From a checkpoint of a small transformer trained on Wikipedia: width 448.
Each number is 500 + 25 x the weight over its row's rms, rounded and kept within 0 to 999. Layers, rows and columns count from 0. Numbers have three digits each. The size before them is the row's rms in percent of the matrix's.

# layer 7 attention key, 448x448, rms 0.0362, rows 199-323, columns 336-447
099:465498545488523542519479523486497504491491519455486485571519476510497489521487501542493498495492450514498489542495498536495446487523469519488488541511531452547470485479538474497479478529483514504455452441483458505482510519503538478446493514469503503515533515483518475500489463499525510469524505497496508519508519500554471528490511468497
092:534506539513515496479491513507480536533516468501520518498495495538482480513485504498553508505506517513472539480488480547507503477509512437522481480502522521493487510488502504521527515442555533509493461483475467513509501523508476499542462515550493453493495482496479485488519490533477529471523522452534512507504522534472506475553494489499
094:473514483473464530491519479522493493528493500465518471503493486430514497519501499542500511506505526479491526561474507543495488479513561524491485496483490506483506516509464505489480512484516496488466508510465553499535497498491544535479458479503528512500487479513547526514506526489460495479462504521543487461480484537484541498526509498467
102:549504484450512484507538472514499497471499511499485491481505490442546499510483488473528449502465491497486482511482458508477501480514487506538520504515501508506497520539526470504511492471503491495492565470462476461481475516480500449500499479501506532497532474513500541500498519477490517539527508478535475521467479505519535538509513492506
102:532537529497505492515515502472494527492519467546520490447462502486477518509488508511509474505476515475459497444497514502518548529524517536507553550457491507461498525481486468542507474510546504508511462530500444460523478488516442425514506515490469459478494472516479550540514471537482509485529455526498479517497502517515489479473516524509
092:535512522525452482554502492484498523457484493523480520547521492481496481501485516504478452491516477491521460539519541554548520471470514479524532495519559502477481503441529506473505463489505494532487464529505488507485496507488471462516513501466490507460515505514508459520550516525543500472560511478438494544513511529489479462520506492492
093:470550515528522473494508496495491495467491498534473532465502509495501450467454505506517496497516528508501522500510497510486553493525492479495484510485520529513517482504443474507516492455531526476522481452534522528499517526447522520521491473513519466500473488499451471478454487508519489479510513511503512487502509445483507489536541510464
108:462491513523507509535517496513483516410489519504504506508506486483519468516480487523519493503466483494465457488514539514508490458449510509504507505483535462503531525496491465481517470479472470454490512463512475488511499514509549483488544511471525512491486525514540467525464488482511517491522474516519520503545507525461499546512484487515
089:504513503522515523478510526492466508476489459486504514462481492480476466504490487501510492476461489509446532463493463448509572494505496521533489492518518487482473493484456529503511514517510519476479492565477476526552491494477484503515465471502509472524476489489478522530501501485454526502506511467496520496486481493482494536577494527521
097:478454488486498487494525503518493476466486518480469518546530439514521503486531453506477540471500497555515478509499521522520482465481485476528445512488532463525489493498544498486487483549434488460511493519481523465505503494485538491448494479459508519535535536522512498485483546518524514533532459497511454467488487507434476517503505478508
094:538502530510495482518487519534513502446505519527474515467516474496489486487491519458532501506532562486466518512498503501530490485523493496487482440472531481481532477479451481507527473524478519478547488501478505513526480467494476476505472509532507479447516506496517490486472513507480507489498509467471519509491502478481503442456479508471
102:495503498507461513502498525474509498457529457495500517482511500485500482501501539475469498514548518481463531502493476537512514532521485564522486495514546533473448473500488525525482521489490499520427505517509506505479511464494521486481459477477495477518459485496486520451503492473461501495493466499543501461509484513500514491545454520466
098:507530499534478499494499500529519485510527529499559526448523566477494511518490495514522552500494479501474540492475526502499487527486503507524508458492523530499480488503529553522481497479544495505450498504544528461515559530515484491487502539490532489463545532475485530486509495480484491537526516455472517476511459503473502513438503481477
106:523466513466458506520516515499503491484506474524514493514509519491487461477515498489485512497544563508490476489477531442506474481542505515503470483516500506489470464530458486507476469540519502478499501487482496488477458523493489513507500547518487490484483505478484461512510497535474477537505494527489515525481480528488516511485468488548
105:510493455486464532515483488530506490488522540506494539528509501541484459499503485493512499509469520505505464491524483521499537491478431487543496477491511484544531509455480508532504460533514546477447514531500487472521475532495511527484552503474492485520531518488540448550507468497485527518486509489498526519568508497468484459511499513453
104:539471486470477486522477521476511513471503481548516536442498460467525491498516497490465463519494512493497499523515489512471467510495532462524523517489492501499490545487504443499472503503537509517509509540490453525512448527471507524509496519507459450494519475493506475495501467501566556502515489504474516525508528491460484494511484530490
106:500515508508503456514458486489473486492486527500460513521539540491492505508499496527510496497504475539484522513526488481533480480526532521449533472511502486493456484512514494519469466479487499504512496512491546497482516484476526507489445503552491522520497521532557472480505575493517540494506532518488473522530473499531439517533484494530
103:543466487464485488510531478503550501501491480503480528504493450521492499499466507502514503523516504547503500487489457523479486494516486538534518490444517484516472510512484530490501512478468528505532544550521494535508494482502532521492504561511452506530500497486489507473477498519467487502469505530481509496517482486482515431500510483505
107:501458489489524577481541485457520546532517461472458493420489487513521496528516485505513502512469508517490523501518526535504472463486536434498473485477485475513480499548480493512523506470551491504495534483471531512494519481500507488535472447485477512479528491504500538471505495497495491484549494489549466478519467504517516534524487482499
106:494431519516495540522541458499515534502534514497512487617462550482480535474523487559543507515521523489475475467507473503490525471519513527518456439510473477471507483472489497492503512459471494506480475517503465533523494507503537497499533513526495528501494509514549482461509541492492525506503486518488499492517486507503492485526492512540
100:497531508506510476505483467501486460538478502497462487516520448546491545466515502509471480502499494496502498503512506484436518510477447488476510448533496510496517511455540493482529484538512496472463502477520476514511514502457514474501497510530508512499493507498505504493506480512498520508480476489465518501539542527491513521491480483518
107:495487490497500476542559498493531502503528521546496494526480527542557543481510503474510503497499500486496473497476464556489449474531481467482546521501517488478513520503523479441484481455459491493532461537505524497492473492479478502469487512515518451500507487488495481499471514511486534459469519497492482493498502497496536570482484510487
101:496529464502495466486489521504524507509500500468504492465499493480517504458503474499488531463496542507514485439454484523441477457474535516497503507543508488459504464496552495509528497484513508485474511502519498501486496530520475496467510513524514466527503492501472504497489496520482477467509502534502518461522522541528511527501517479487
102:460507494477457473529499508501494478485485497537483515490464487486472498469477469497496522495519511517523449518481536493480493542518476499461502484516500476510546583517497537560454496519483551492491518487479484458480440495521492492475522505521475545521524491505510467500520500500459516483488480430562528497547502500445526521518517526470
104:462468515491485524471510500522505487509507530484499542499455492506493471547495501500525523533490540475487506506459493493507473530538546496489469519575505480538502491509438524517493530508499503513533505494483480494512536491483461499467481518482486546466466499465518514498500483483496495496521466503516499487438489475518541476509448468494
108:527471518492523473479503468458520457571547511506539493489510474518508519472475483509510522527488514478517500541540515542476482507521497457562525444453527497532520538498475510525508508497505497492544475509487519518520529534485503496502489507488507489497552495514482498516477500518453490505547479483507548471528489496492476468497506516520
107:479498512469519496511507493486480526517449502498508493492500530487474477459526523517514498472494486501509465508530466505504450517478547536474538494501502487535485521489456494494489513529545519496489487513516446465479502481469477478523488498493496554531539520523517503525505521489469522479539503505540538497483483477435534499518500537484
106:503487491521502517535474515472467546514528522500498529446518491523479502485510488489522466503528486476533497482526515536522517525544520533496509528489499469517469512469520515515446520453459499503488486521486467516513492489509491521509498512487491514472453488488510505504515474487516512507488523512458455475519492470497488488548499496511
108:468493491533492536492512482515479540480466482478536467559461484478457482488539488467539523499524486513478497507544466525485465479523548512547481480463459487503507491514539528519514509521491461448527454495488528504499497508491488479470499476513499491541504506519499479486468496444501536456451481508468471497524484442481516477490483471463
109:524487532509491487505504547489523520539542515505473483496470544481479513504492536494534518520533514522520525488493471494510474478483438471525476522520566579479491487464485493471488479493443493499468453502476545505492529484468513492507451466474529486485495482526506509473494488546512523507520519480475475531479512499543471506482467504511
106:498479529493513500497554511526472516496474507461490497504510550484524575498519455489493513508480533561463489522513496500538509543498490468479547505524521471501485522514536470507505515533552490523524523487468516473502501471487487532517469465519503500508518508485509515492533477487469526518515503522500502497492513498515511501522521496493
108:501460490499491539495512502501492477473474493455503500477495482470507512514532491538465473485506542497535510508478482506476469519511490542479511469505473519446455502508476515473446516540469521528513497552489513530478492513491513463518530524524489494525505508483510506505505502477542527520488492447467498498490465479507570483510476516525
103:504484491457520503524497532511464503525499542498495524526496458513489474512462456519529462504478498475473506511514466502474457476530513520520488526504516479489500464496468515502488468423515516515470500433513500520467491493513534488451475520487503470493488482469502524500449481480492516510486481448493512486515490489518508527480506483501
105:483475524503494497519498512500504516525506472512520537461520519529502481528526497468450495474495526528462500464542480496491475472498513490464528486514478568523474522516520547523504495502510528498486522509489446520496527443488491471524503464485482472473537525549561510498508526499466484536509523466501484505477506531499514509498498514497
103:457476512479473483520506526486511472515506484505493513506489468492499544519470512450498539505435509523490485470516461500503475497524514487483481520498555515518529577484462494516483517513474483478504538491433529533477480479512491523517516462510459528520533520501500498475512500524482527544501510479470519499502477481492473500486468455528
108:496501539532486463500522546521479530562491530491526492491492515512487555452505528494493514524546502494518543521506498448508515437465486483489541491520541509524510469529512513504476503500468508523516491505500458516500488498496488468537512504506482500491520484500519498506520498494481489467446492489480480502493500521516501466469498505493
103:514498497451540472535497477471501495500486500462505500498509459523484499511508491487472422534525442507513568509553483505487479500526499499507509508494529524467516521484542540500483503535454503507492514463513544477488544474532509515554469486491459498493452498483507474501498534482478502476492471477502529505478486491471516455515470494506
104:532518486507469511492517480517508456463463497507499540504536504472519461501509487446456466524525481510461495546514475499551478511490484477491490490546492556485475503527529532537517487524467474507498500504483474481507489484508506455498468480529522459510497455483515495508497453509473473513509458506515529533499473508501483452506471496526
103:470473520487486491446495497478504463486506501530457529500527504468500513492529483520500529477495519465486446478472465516517477524485503513516529513481508463511460507487526494512512495538494501461510518511539472487556530474483470466489514516511502477521509550497521457514455526520473506515500492520531444524514502495516516442496576493458
109:473488508529534541460481486489471514502495491472516524486495461510527536424488472495451439510529482487513488461456537502424504449506499485497492453450452486500494492523480512483487486512488511475520486502493491479503519495479536454490542482502466523483506513500498525512522527543512533531501518507463499466468489427511506508520540527489
111:510512508481465517537501500509552490492480493498478466433510457483516464448502490509497469483523503512480500498522496466507516502535506502497493523461506462451513520508492484520506511537466479452516520484480533493493505458479501523508510535486479510449504491484480474486508487483517468529518508465509498533517505435481471509497492501488
107:472517511497504495464462489508514517508487466489494489538477528520462457502533510505518485497501456527519506455491534485489494544441469487493537474525494549512498533525490500491457484489536452469497486534493481478477510497477475589489495527488528479454448513504505514507517501461523490464501526494516468476481475486487513506492510500505
109:484507475457542495516537497538454529502541472437513500485496469503515565524489537486504513475434484494490519547530497486458483482475513497517490524493485524493523507443484543517454492528496481477493539500513580470485478541519537482533476475475500509492502492501492569511524482520489497509518505483471539561494469497509492503510491514466
108:484507482531502530493499471536494519497492487464510453514492518513503487488460486517475522469491509464486504539509470480489479457496502527472492490524476534433509462480472482491521464521484518501493526530502491479459497520503486470451491483534483517469505505490521459501523482480506541539479482531532474536528558516513511523543506527498
108:453480473534504524512514483536500487486455486527492483494507454516505481502456526503508461477501494492519528513467455518500451540551556491535521497498510451462469500549515488505474482460515513504524483469457521487470484489489485538456477533495455452522516522522492503524515488505532514485510483530483472528456445483452549475514502481467
109:500497518473534522513466480491548490441497526532462496511541504487511497567468522505508505482521479458512463498465501482461451513471487490515509524500463506555475462520522519510469514499471466487519486540509479515478510464504491516495526449518497505520491519509515532512490490563444478534505526512529464481506487457506516469485495500442
100:463487539497493521518490539526518487511580459457501448540457508459504470521517506514495511508527463506544550470513530506522529507466507528477514531485496461473520455501462469499514505506476494506522514522541463490475511442498514496484497516474538527477450498494473529467497533478511510477471546498510497551498517504518524509552488542492
101:541483551471513485508465468526494525542457468560518486449525509461526476487507521512489543452519516498509524526478506501503500501531516456472498537528473529515486501551532536490521543529475523527471495463441509531526537499522493500537518488493495475532532466538509525474491497491503533515512501541501474497465465482513517513518511523492
104:509492494461493482516515526511478502486447522516461457485498526495537509470524493511541523469484486489518487500481521505489470546508507509504543476475545505557514503497461515524482492518551474504545483480515466505491550505533537506487454523483481482503523507487444543483476462500458491482484505528536486509484494543566474509493500509504
101:494470496521507473486506478473526498519458462492539495493534467524510494484478496487486449513477520522487498471499488515539500504481512500492504504529466500521484500486521505535477512510463533487564521498501524543493486491500495535501548497516476549555477508509497521505523502471504535456503445492492467497477501518496491492497518498532
105:508488504459464500539546465509527511492498512498480509533507485524531486470516512495533524444497478501444506493536493502503516481497502569504544471476465466462507519399486495519502520511538488489516537478508526519494499513517494518484524479509511464503496497459518529488426487513494505496519489521481529518466487483553513537467519519486
106:485529450534483497499490491462467534472537513485523499537514473504512493480511462488536508497493507535494509510508478504493555476513503550487471522520519472488526511500511507503520486489510508489498477483499488505539491498529470498452494494508481447551503531468493490500514481518461491486493520512518523503478517493503484464482502498455
104:494483497510481433528496477504446539515481472540485549429510470554484509529465503467501463475477508473481490518449492470496483491535530467512518504512490458451506474520499518497509504502475491486529462525478510512474479524529441491547504515494508486494498485477497465510507529545484456514532507484554520526463468490516513541495470491529
108:515492475487502487477506477481498510525459532475474472455486524515465552503528486510524518525499514468467511506486475479547530529469498488479510519491531516519465497500463499487483502488501445484528529533552532488505521509460474510496508471543505547501480491498494491514509514473534487547482526523473516511437509482530486481498477498532
105:518479509500520495456478497497484491515549549497520546485535473437517505484475544495519486495496533482511501471481538513529496515486486510481504473452475538480509496448470516500514485531464476517490499519514506502482498507512483476509503516479500493502537508502503465489484502513461493468515541501484447470503502544470496531493493497540
096:521481578479440514504482503466497510516504488492470534505518472517485502503451551467477453489523486477508507483512482545450525515510453497523521456521467495554524494532488504511496527517542514526534532479516516465492485499529510472505504503496492475506516514529493471490505478537500502506536528516460525497482503497519487473509516462491
096:518485526454469545494520481488503468457501498488524486476524485542506533466474533507520486501480491513482493488503497493504478501537523494514481523558543489530489491526490476528494473484508520500491485515505524506526547476523461515482510533514496488480477456500505508516533481496504490475539547455473490472450503483530479513539485482526
084:499490465471509514513493518501553528518545525498512491507528492469534561504503529507506518505518487536518535473514506502497485502463476516508502504492500515498495530475527488530537498515472533504479497500480533500490551510515520493561531521508494486470481438483493516459511504440503483498535512543488499521516460513497515474453485502527
093:480485474520476487535504495510519522538501474467461533490494453474489488497528496496502477516509509524495533519486532502465481524492479461483463517493540523497532524512494506510538501572471498547496479483444515512526515513475502491493456565529521494517483430512451532496522485488504464477496495563553519546494485502508471487477490523506
082:472504527464488498477522511493447486483507485444497459495451508484463432524456500498503503478494546496487473491496446509552525485525470492504521490509526485498561499515496503489510507436523508491487475483501505527489448549462466527495498534494508491487477559508484521495486510546490517495468466478517478526555515459489452498560497458490
087:501452483519540505532477531541482528479530553480430488493502531564474580508534496490506505511516510508494482505495473529482538505450493514528492496536502485521532468501521492528522504509496522481475531552494548511500479485544493531538504506462476486518482449488465493486472520467470462502536496467527478493543481476481529505496524499542
091:567514467486543501471557517531510519527510539479479484477547517505501527492488525516471492462532508447483490493527459550519529490519515512494524505509519491493497520499539483542502524552463504506510447519508480509543495518480485483522484510465469501484536523506516483535513498502458511502518507499514488494483508497508522500490487503542
085:489489480490512457536482495464508495474509516493452487504538496493504532506507516507502501477511491501531522518487500502483489516480522419489477518484503447506506501491530481521507471501517541517498475486432541502502501550501485457521445519471503464483447476516484534464462517515514487472474529530482441533538481481496490487487538511531
093:488508508438479498518491471457527471449486466490462492488508537534491492485473516479488490493454473519553507493483464499508499501481483494464458496511486525494446529500492488507513506516512500492503502526487554488514494483521487488524443544490475505529445458519451519491483485505531482532502481496493518482523469494529487477496447534489
091:490486475459524490524527499480517536480498557551480536523504503489478555477509476490493573518504510507524531498521562529487509502514504505498448466509523494456507504493489484530479496494439527494499490509490500511479514516531493526508508529500507511506548502520520446564506493501468518488502509535539502528490502492463505486429482519502
094:495512528455450489463459568523521455529514448488490473505436506492505507491503468467508460518493509509496471468515504495499501519509492449502519493463457496512527492504483501476458493544542484538503553530499501475476516491505535536475504495506483505494476533493535485513481502502530512493523517517503533517508484471508491477495559471462
089:508524506531462513525503509502511544516529504465487526525473512481497519473537498510508520492470461505517486485488443535538482515509510484510526514523439501501489518514514512504440477493500492492492538483482483490506482482517519505512537462515513494457531507489503507534510506497477506472494494512485534487535512512481475471528548449510
088:479541488462499497504519507463522511506487555534438510550476487467498514495475528530497495486509490512527521512515511469484536496495509519483494482525495452518523498484461447496520496569478463488497474509465467508487473439507517468473522504482489500506537487521527485515503507513502487503549546441472490500512527499544515466487511502485
096:496531501477499492541472508547533503487485476473521450490467504487509491479488487502480508491476532481520488550478458474475480472522456482480534522550499474526506491520518526516504525507558487530474562502476486512483485511465499520486485485522500501522455486473497483432505452473516488504502472550488494509505504533468499497517527490546
095:552495523517561504493528463515503499489469538541466511521521506527485541433545473527478531500486507509491484500503496536504539480500518500496511458475486477483478462514508497521512526484476525500485487508527490524523518529504509476498466465491492505538529493502465498581529471496512540445481474466478512485539472474455466536497488469479
088:507485495480529436515496516540534495456452511496448503491435508519495490492515487454493502527512531482510506502481484460537563479455534545490511487512503501523493457483508490476510516505519470519467517536491513491528501543503497480511523534495529489527522518466466483464469521525511491506484452527535480495493513503495537481486509554489
087:502470461539499504511542499465513503513537516536503501494525526484497494505480544534496505501501542489436553517506480502531499479483507548484507505515501504439523481501501476505522500492491547500426497535509499524537547486487453475491520494481501489460451525497472499509492519458481456519521461521515489517498522538481504458488513496463
094:475534497476506507481480533529514510508473516541463494494468499473523536535527437471517479526477493485503491496480514485476461490508458474541490520516518504473520470513514512509530491509499481533468552496493561444499519510470532516474519505542501519504463487506546500474501491488560489510556538504506498497496454457502516459491539467474
100:518510504504532509490482505492452529586508540494503502521482460440487506495502510505513505497510503471470499521531520501540535506502516552484500509515549477523537461528501510505537525481488511476534461505500522491486504507482488502498531536482510519480555486511571551516510481578466542482504495453534481501490522540514537484486470493529
101:541463531481512517540531528532500517505474485501469476550551505473484465475504502453502454505497503517491440495534503498499522505492541526489511476567482524515497468459477518494470517479505495521515507486509461538494492489474496524517548536482557503503480448474508513516483485537465515471514468465491511468545506476469481480518470481504
104:489495520499489488509530504505513502510502454481445504498461506524528568475512486469476487492475489493516466504488503528481507491472519488461502479483513527503499491479514470471485481529461522472517592502504545483512456472527533510498501487512496524508475492483508487538456521488529505535504523458501481469496485467495542489490498496496
092:504449478500507507505527516482483501459473501520514495564489456527513505503525493519486498457519474461484509509524471500554521479547486494492508497468455480464501503487497452462460521497517511467502429440557485485469473492496421497542502469484491473516537525520481516534478524496482518460528490466469509456484512496508439493517491474500
104:464505510516538480500561454466544480579479528488499521429481448519494505527484530496473545506455527509550468472502460508521501463527468512518482478478499491499507535507504506529513510544498478526550511525440536529517503454496482473512502516543482512464524491478495488492515511519486483498487528459496501518477476532502528512502519530502
109:515511509517466524510504532445493530538501525531553510523510495477510484545508504491468486509516523474493466483533478450555502504509544519521514512493463507517568516523501529520488496516501507480506486534513513489483494471520543504503533460513493496487499507507510494504480495531486536512463527515494480466515503480496488504478525523487
106:474481480475508545488510506513519481527450511532514507537531537507470502537503543472500507497507509513467523499487471504493444510498470527495503459504481468509479492507504480474468489492548527524530500499503514499476511550468488538486527489485446513483461484474494510491516482500513519540540497516556524530505490495510551541490457519499
110:490500459493543516507520536464499557511546497517471482451492481505487478498514533502522486481472525516487501504464533447510458489475466493484523459450496522532536509508489494524504476498503484496529504521497521471477564474496511474515518487478522514474506556466481495500531493520531502521542506458533502520508479488503521501506550492497
105:553575525519529503514550458451516456525456538536522508429485495541542487495541510499460487484490510474502528547511451494479482523487534562524525476485522468514495480478472489456472480520483494503497485485547503495490497485480502488500526482468481474482534514515497517476460476491543513524495462524520522495489466515558507510495484517486
104:494491493545488521508531558534507512470491487524503481515502467493514477459470541517505451509513542469472502482542506495509450519493530471504505491497500525526501508498531493488514470449523514520461462485459506471484503508508506490526473515520518500462444486520491511505490497471505535534530509496476507512473483485472482512521521495514
102:496515487460524472510472506501521495490464483502490510507506486445495518496522500545541521515523546485521527526506514521506476521450488515463486478476515531510491480509535485523463494547462496523501497514510506494524491532533490493504520497491525510487543503483544535513507533473534472482564498537491487449505494512495488508508470519510
101:476498445547500484465539503548487470502474516471521500515494528528478512514497510507557556510516474510476504465536459510516510522499512501512534532480462509524494443497524502479487523527573528512482507485484501528471502501539518500451511514488464550515520519481529492487521465480519513473490495490506491547545518492477516514534510504484
104:492480482475520484530459521507506461515531516507507511500520558509537514525532515519515504512512493483513535490478524498500459487492519486513495482469518508492501540502520521461525491504470495492472506528512473485553462552464453482505486516492504504471520471490507530513505494475514492532531458496500495516447484556482510467468511499454
110:469485468512526508511492471505485519522485497511493470521493507439514498521543463512494496504484466449508477533463553510504501455475496492517452480481489520506489475545522513512484502510453475487542497516492552477516504516490482484523455484519492538493525460477495495525510443487493470525561530472516510484497493519498478475502533523493
105:469497514497485495522479486470556527472477486513486525487457483512490541494405505506511507469524474471464501504474488506493467490511521526453524466492475477564510492501473500503492550502500520484488518482489489541533491518531499484504476530469490508527491497439535473505499509461501540479490480476456478485505472530506487498534497504476
107:471518497509471521468479492517493499515544517516505533462516494484492485502474551550481475511453485477490525522505476461471487511526485459498506511486530466487489495550501515521508482516496460527522473510517516557490537458519459478496480529481507531540481469519513487520498497476505509493447512420513459513544510501493457526516492491529
102:527536461486521483488528514483532477508482475544502499518522489463489444500492519523489508505501523487485501496497515468494537474524492464483507459476503506477494492532482505435483476492534507508455466501564486504500543474505475516531512533529522532543450462454462463501499528501483518519501521506510456485521455518501512474511508519484
107:462513478493512494512565487478505535457550532479516492519493500507490524503523539504487447474509547522493479533501504501511496464488543519490517487547524500542534516457476469521494477545505518546466507515479451503535481479500500469463479486518473504518512519466506518485519493466511454482495515531523490517518486514488522523495482504541
110:482514486500519473508514519520505488486471529499472555504496492530480464502503492522502493540479512496519513498466498533479510508528516504491508531491522488499518534501489499480520510515496467514509493481481495473461499519500510515531532494499505532470580506525536495527531526483481504514492522492447504468510522529500500499477525471511
104:473461486525481527520450507482548501480530525529473484479502443511502508517520539522561479494479491520515517486502497472509471502511519498493506528507506455559535510488477476448477505493470498499503522464472515504485481495484489482435467474518479472532515505501474489496499510495540474527486476529481494512527538527477506475489471505484
106:500538463523512481502507485526534484516489514473525522512489461496511509463533508462493500521503534486505505514497474467514489505466458504491492507482504479522474484491512459519472464467457490481455561494512468522511504516467488492535511530522526486498488534498534493479483472463466472515469466478508470539502524516506492491508468502478
107:486508497434437487486506517506470517452524473569528552458431520460528475528510477462456508472533510536503535494508477530521474487443521494459514485474501478537518554490542502471472500540486492513483516467435533500467520498494484509509525505477499501506505508507495489495562496476471494497477498538518496488514461487535529483478469497495
106:531464541492526501469497501480472540522489489521500460514536487470478500454562492518480481500545516538521490515543473516517477498515496520523512489458479502482504527488486503548493516446462510485454515488535461512512529490517496445517532498514511514496517533481536500525468466486499495515531499461504490515546508476498468525479497508501
109:535522530572473490541465517532536486441481501481485524538508496508491483473501442531512498457493521494488523513501487508503487494536518527509520481501540472509478525509524508501493513493478521522485527485451489489519513497549482534519482525490492511540514468511459516503482514504438514501485495464498505517506506535497492516495502505498
098:484504502523458523449510524512501510510515506504510476500494477472498490502495460482471486522504521536529482509507477450524488497515500505476477582527496465486482492532501505482486549522492497484502506512494500536498495478467486484455534514482499508497517473490511486460506543506493508455447557498522505470532476491535484492529483499508
106:451509519501516471509509473475493463494551539480539510475526522510497516528474479512487464503487504481499530499500487499516478503493507489503481519532538501521495469549474485517467503481505509528464484500496519553520491484511472507488506523524472475481502504549482482482461519525520481497501483485552471439497490467515515493512502561506
106:511483487463504543519512530493524466494468499535472446524497498526511477473521489497511525486494491529487487480497442517505524482530521511469516462507509486496489527479476513500533515525477538522560495488510526494457483521485479557485528496453519522500522556507523497509518502504503478468515464468489480521515505489493565502524519496484
109:482517473491511520491470484496493482505512532451507499504532487472465509550494483501524480511492512471489486483539527484487479514509519491482512488480522581527515501506487476465471506543502475507525487494514500486518471470534493509517453493515469514499492477499449499526536477524546483445483511485502490513459511528576472504503523523547
108:461487493485510482517499516509486488504476529515561467461479520527453488496506480501541524529505503508519503508459503509491474498460544520450466485483467516546478502506497512529521504512509490500490456513484496504520449504502491521454452538511495502481476502518494458484467507457453477515483495507538492517482456483525535553480482500525
102:490524468497494480519444501526514517474475455505502476492506508451467519492499486500480493522500498477521491503472525503515491521518500484494479527490508501516546541468485478487513474490515482505476510473488514512544531497480501503444507513508476495495523482500458504501516507516454459494485486516457536512520510519525478490503496500468
103:546535478514484532529506453496513495487510463479527490499447506496479535520476469480482472510525513487519475528468463509513459501519521489492509484479523480501534477514504437478499493562489432479473517515465476502445490512498549534543491505546489533484414529485503493527467450525522480486476512519548480492497513472509463491500494501460
106:546499491552506514520481503475485479517526488516530504509518534482501500490493520525496519465511511474465529546475538531488493483513536484498479511483510493513483449531571507475513527451537565529486518479493478480495491503528470490462507479499497489515524503503492477537504482542510508485491516536446524504474497479499510508497507491497
106:490508495472539499464530504493533508473504492522432546455487437478494486503522434496536459492484486513541464475505480448525452482519512493492492455522514517512498521528544539515531498521482434467506494509474521483490490547535492471516504472541481486478486507459501502534514486494521477538465503462495460519499473538485520477507493502493
110:513506476461487462476487462471534508460498487489516498520541469513506503496492548461465552517485497499476471518498514499470461504502474527470455528468493514526493508532520499471504449534455513499472497491457517488515484537509528505529537474500469504517488476486516522518494499529558485516474462478452512499499518470498519549474522504526
102:530521500487485511478532534506526484504518453479497467533551514548516530447510520509519529489500534514461525442486497506482514513497516506496530543453495544526530455469509532493501476470466472467494490534526521491454530554516488461499527492534490540568544548469528530518493502483496502461487487471517496534526541511512509500549460466542
110:495493446549483508514549509509505524480510465528485488550513523490482515501525493504485506516505518501477557451493460533515490504433483535476432499490468509505514533529504491490540518529522496518499527503489536530533499512521509493516497486507480507453517480508473521530490506500500489507507522507525465458461487501517460466496494487514
105:451505494451527499501514481478463513487488462521511511509481513507475484551497465501469464500531479493459498456472548501485475535465481500498498514469486493503505464516502497466452489480532486464522520493451528484462543498488459522486474473481478502481487509533512490523517478552500490505502493516526509489558513489494499543553502528525
101:470505486540482470528508486525446516516503503528549497496471519463463475514512475474466512541552494513502494488492439548484482505476511507491470522488466534472527499545512468500532477492528521498515517497493496476464531481561512508485479529503493509503487472487536472439524495475499469539526511525486504484557509528515515515510509463516
106:489504504489523535488530464522531469464524503500494499496527464484519489496476477522489521480481512485494561483494514532514512498488489509528497509496493491480479532476435478460525463479479483506500540505532510457468526523526478524519461525508517502499463527514472466489478515517497514541515511450516490555487507454508508511500489515480
107:497465530474519476494458494506515533544528517473503509483539534476485522512525463520526548474518543520469459496487488473487518524469512503502491516500521446461543521525493497506521494528494510501476487504481559468527550506478489473512487492504490501511485450536493524504473493520438528530536502495504467499513488470532524488511438483520
101:499493480509505474482481485511524520474494513541506495494504513469496483498494472478494473513519438503496490423482502486527575511450544528506496495475457486529456479463464479511503512512498490498473469515516468519489518518520487482475508533505523458513528482563476456543562502490496513437472472480532526497508481504539496490511486536497
108:487529509464511506461518502508504458527437493498512508555461477482505469495484484530507518533515525505508500510522504495534493497480518489512489496500514494536498486503486510496531512537497515532527478492532499506557450503486466469515471455496509552503514533501461490495512491517509507535480503541447470473528527490498519529505473488488
116:539467532484505531502499529462527527465537443478475478513525516493511494474458501491470533511510466503475471483512488512496520460505494518506487488494487495500524504507529502497495492508462529498536509529481453511490502465501571526513490543486516498535535500456481543502533462488513515489500504494514524503509469483455513498505519441495
109:472475532480479488553501480461471480465518510497509494444452546477527505480510489457483509499489516530495516496516507501552455545484509479509512472480472509542528489485477469519481512522509493482479472498517473490473481457468477480518524482517499579483538542515469516479510540528490504483481511533505519497506525495469493539517525499503
108:468490523497545479519543519500505512462524520503542519495532499473512464462502503497510516490498491456520498530512467531475454529480522502518484485515440514499479504456489514513521501529516484555499488487465466490475530481494499466508480496490504518497544528477506487519537480515533479504523454475488495512526514516507468499493505484499
103:519527534551504461485513486487524505518478518478491492446482556537511525460496501511518502541558517505503531480555458477520533493450532506474461495454526488458501502455501506502487477476484538488492490510512506506503485465464540528508487503491520498504486513492505501451473494517530563516472533535475510495488460474536480502500541524498
102:508491447492567522488481493443492490509482535520525504485533530487494471544502492515492473475532519449461488478481512525530486488518479521491471478508535498484486482524519498500488507488510531506472471493516503501488495414549461513454518544480465493500505527509463485491496514486469506469508478575523484472468525498445483483480504514469
104:515493500491519479499457509506479483479492479505515501524508462466483501546495525504496512484516471512461516514516482468521526526528498468506488516515462512519505495486455521516511471492485486510492500479497485520537502476481497537513489524511519507482485476506495562524499527509462483457474514497477534537495501554565506498528450519494
082:499471472484485459499498509517499488482465536495494487514498481473512538472504477504493454483479479480552499521482458487491478488519558504518498511478505490496497565496487471441504485510507505478513530513479500449481493465527461500528532506536476458533458493467521536551461503497539546481470543505465515533446481432476522485492511512502
077:516493462485442477529533503495499477503492499520537493529475515523509544483498495499503521560486493483496498492514495483483517524525496482499491454462459502506493487453474509485509506496492540450492498496511508504514495522454472488512526500528541494490477503502552495472491520449545473474481525512461498473448468446479546510537532468483
088:474509460507533499453464504464448511479489489489472481512542507513475484500512480485504501484491439496475450431497491538552512494476455488483488497493491492506517490463498493490460520496481529505485499511516534514493506476480516479453535507498482497509486534521515506441501456536494493523456514496519495481519499546536527545496513541492
086:503465487460486518468529501515504551514569498493518534505478521451522472489515543460492518466493485484493510510516516489495498512485546504476518518521521514488514513541451489478484483475542482485509511541485523517504524474450471480526492456530486489490489490480538498489505487504507463507527537468504510454491446494478511544505513505516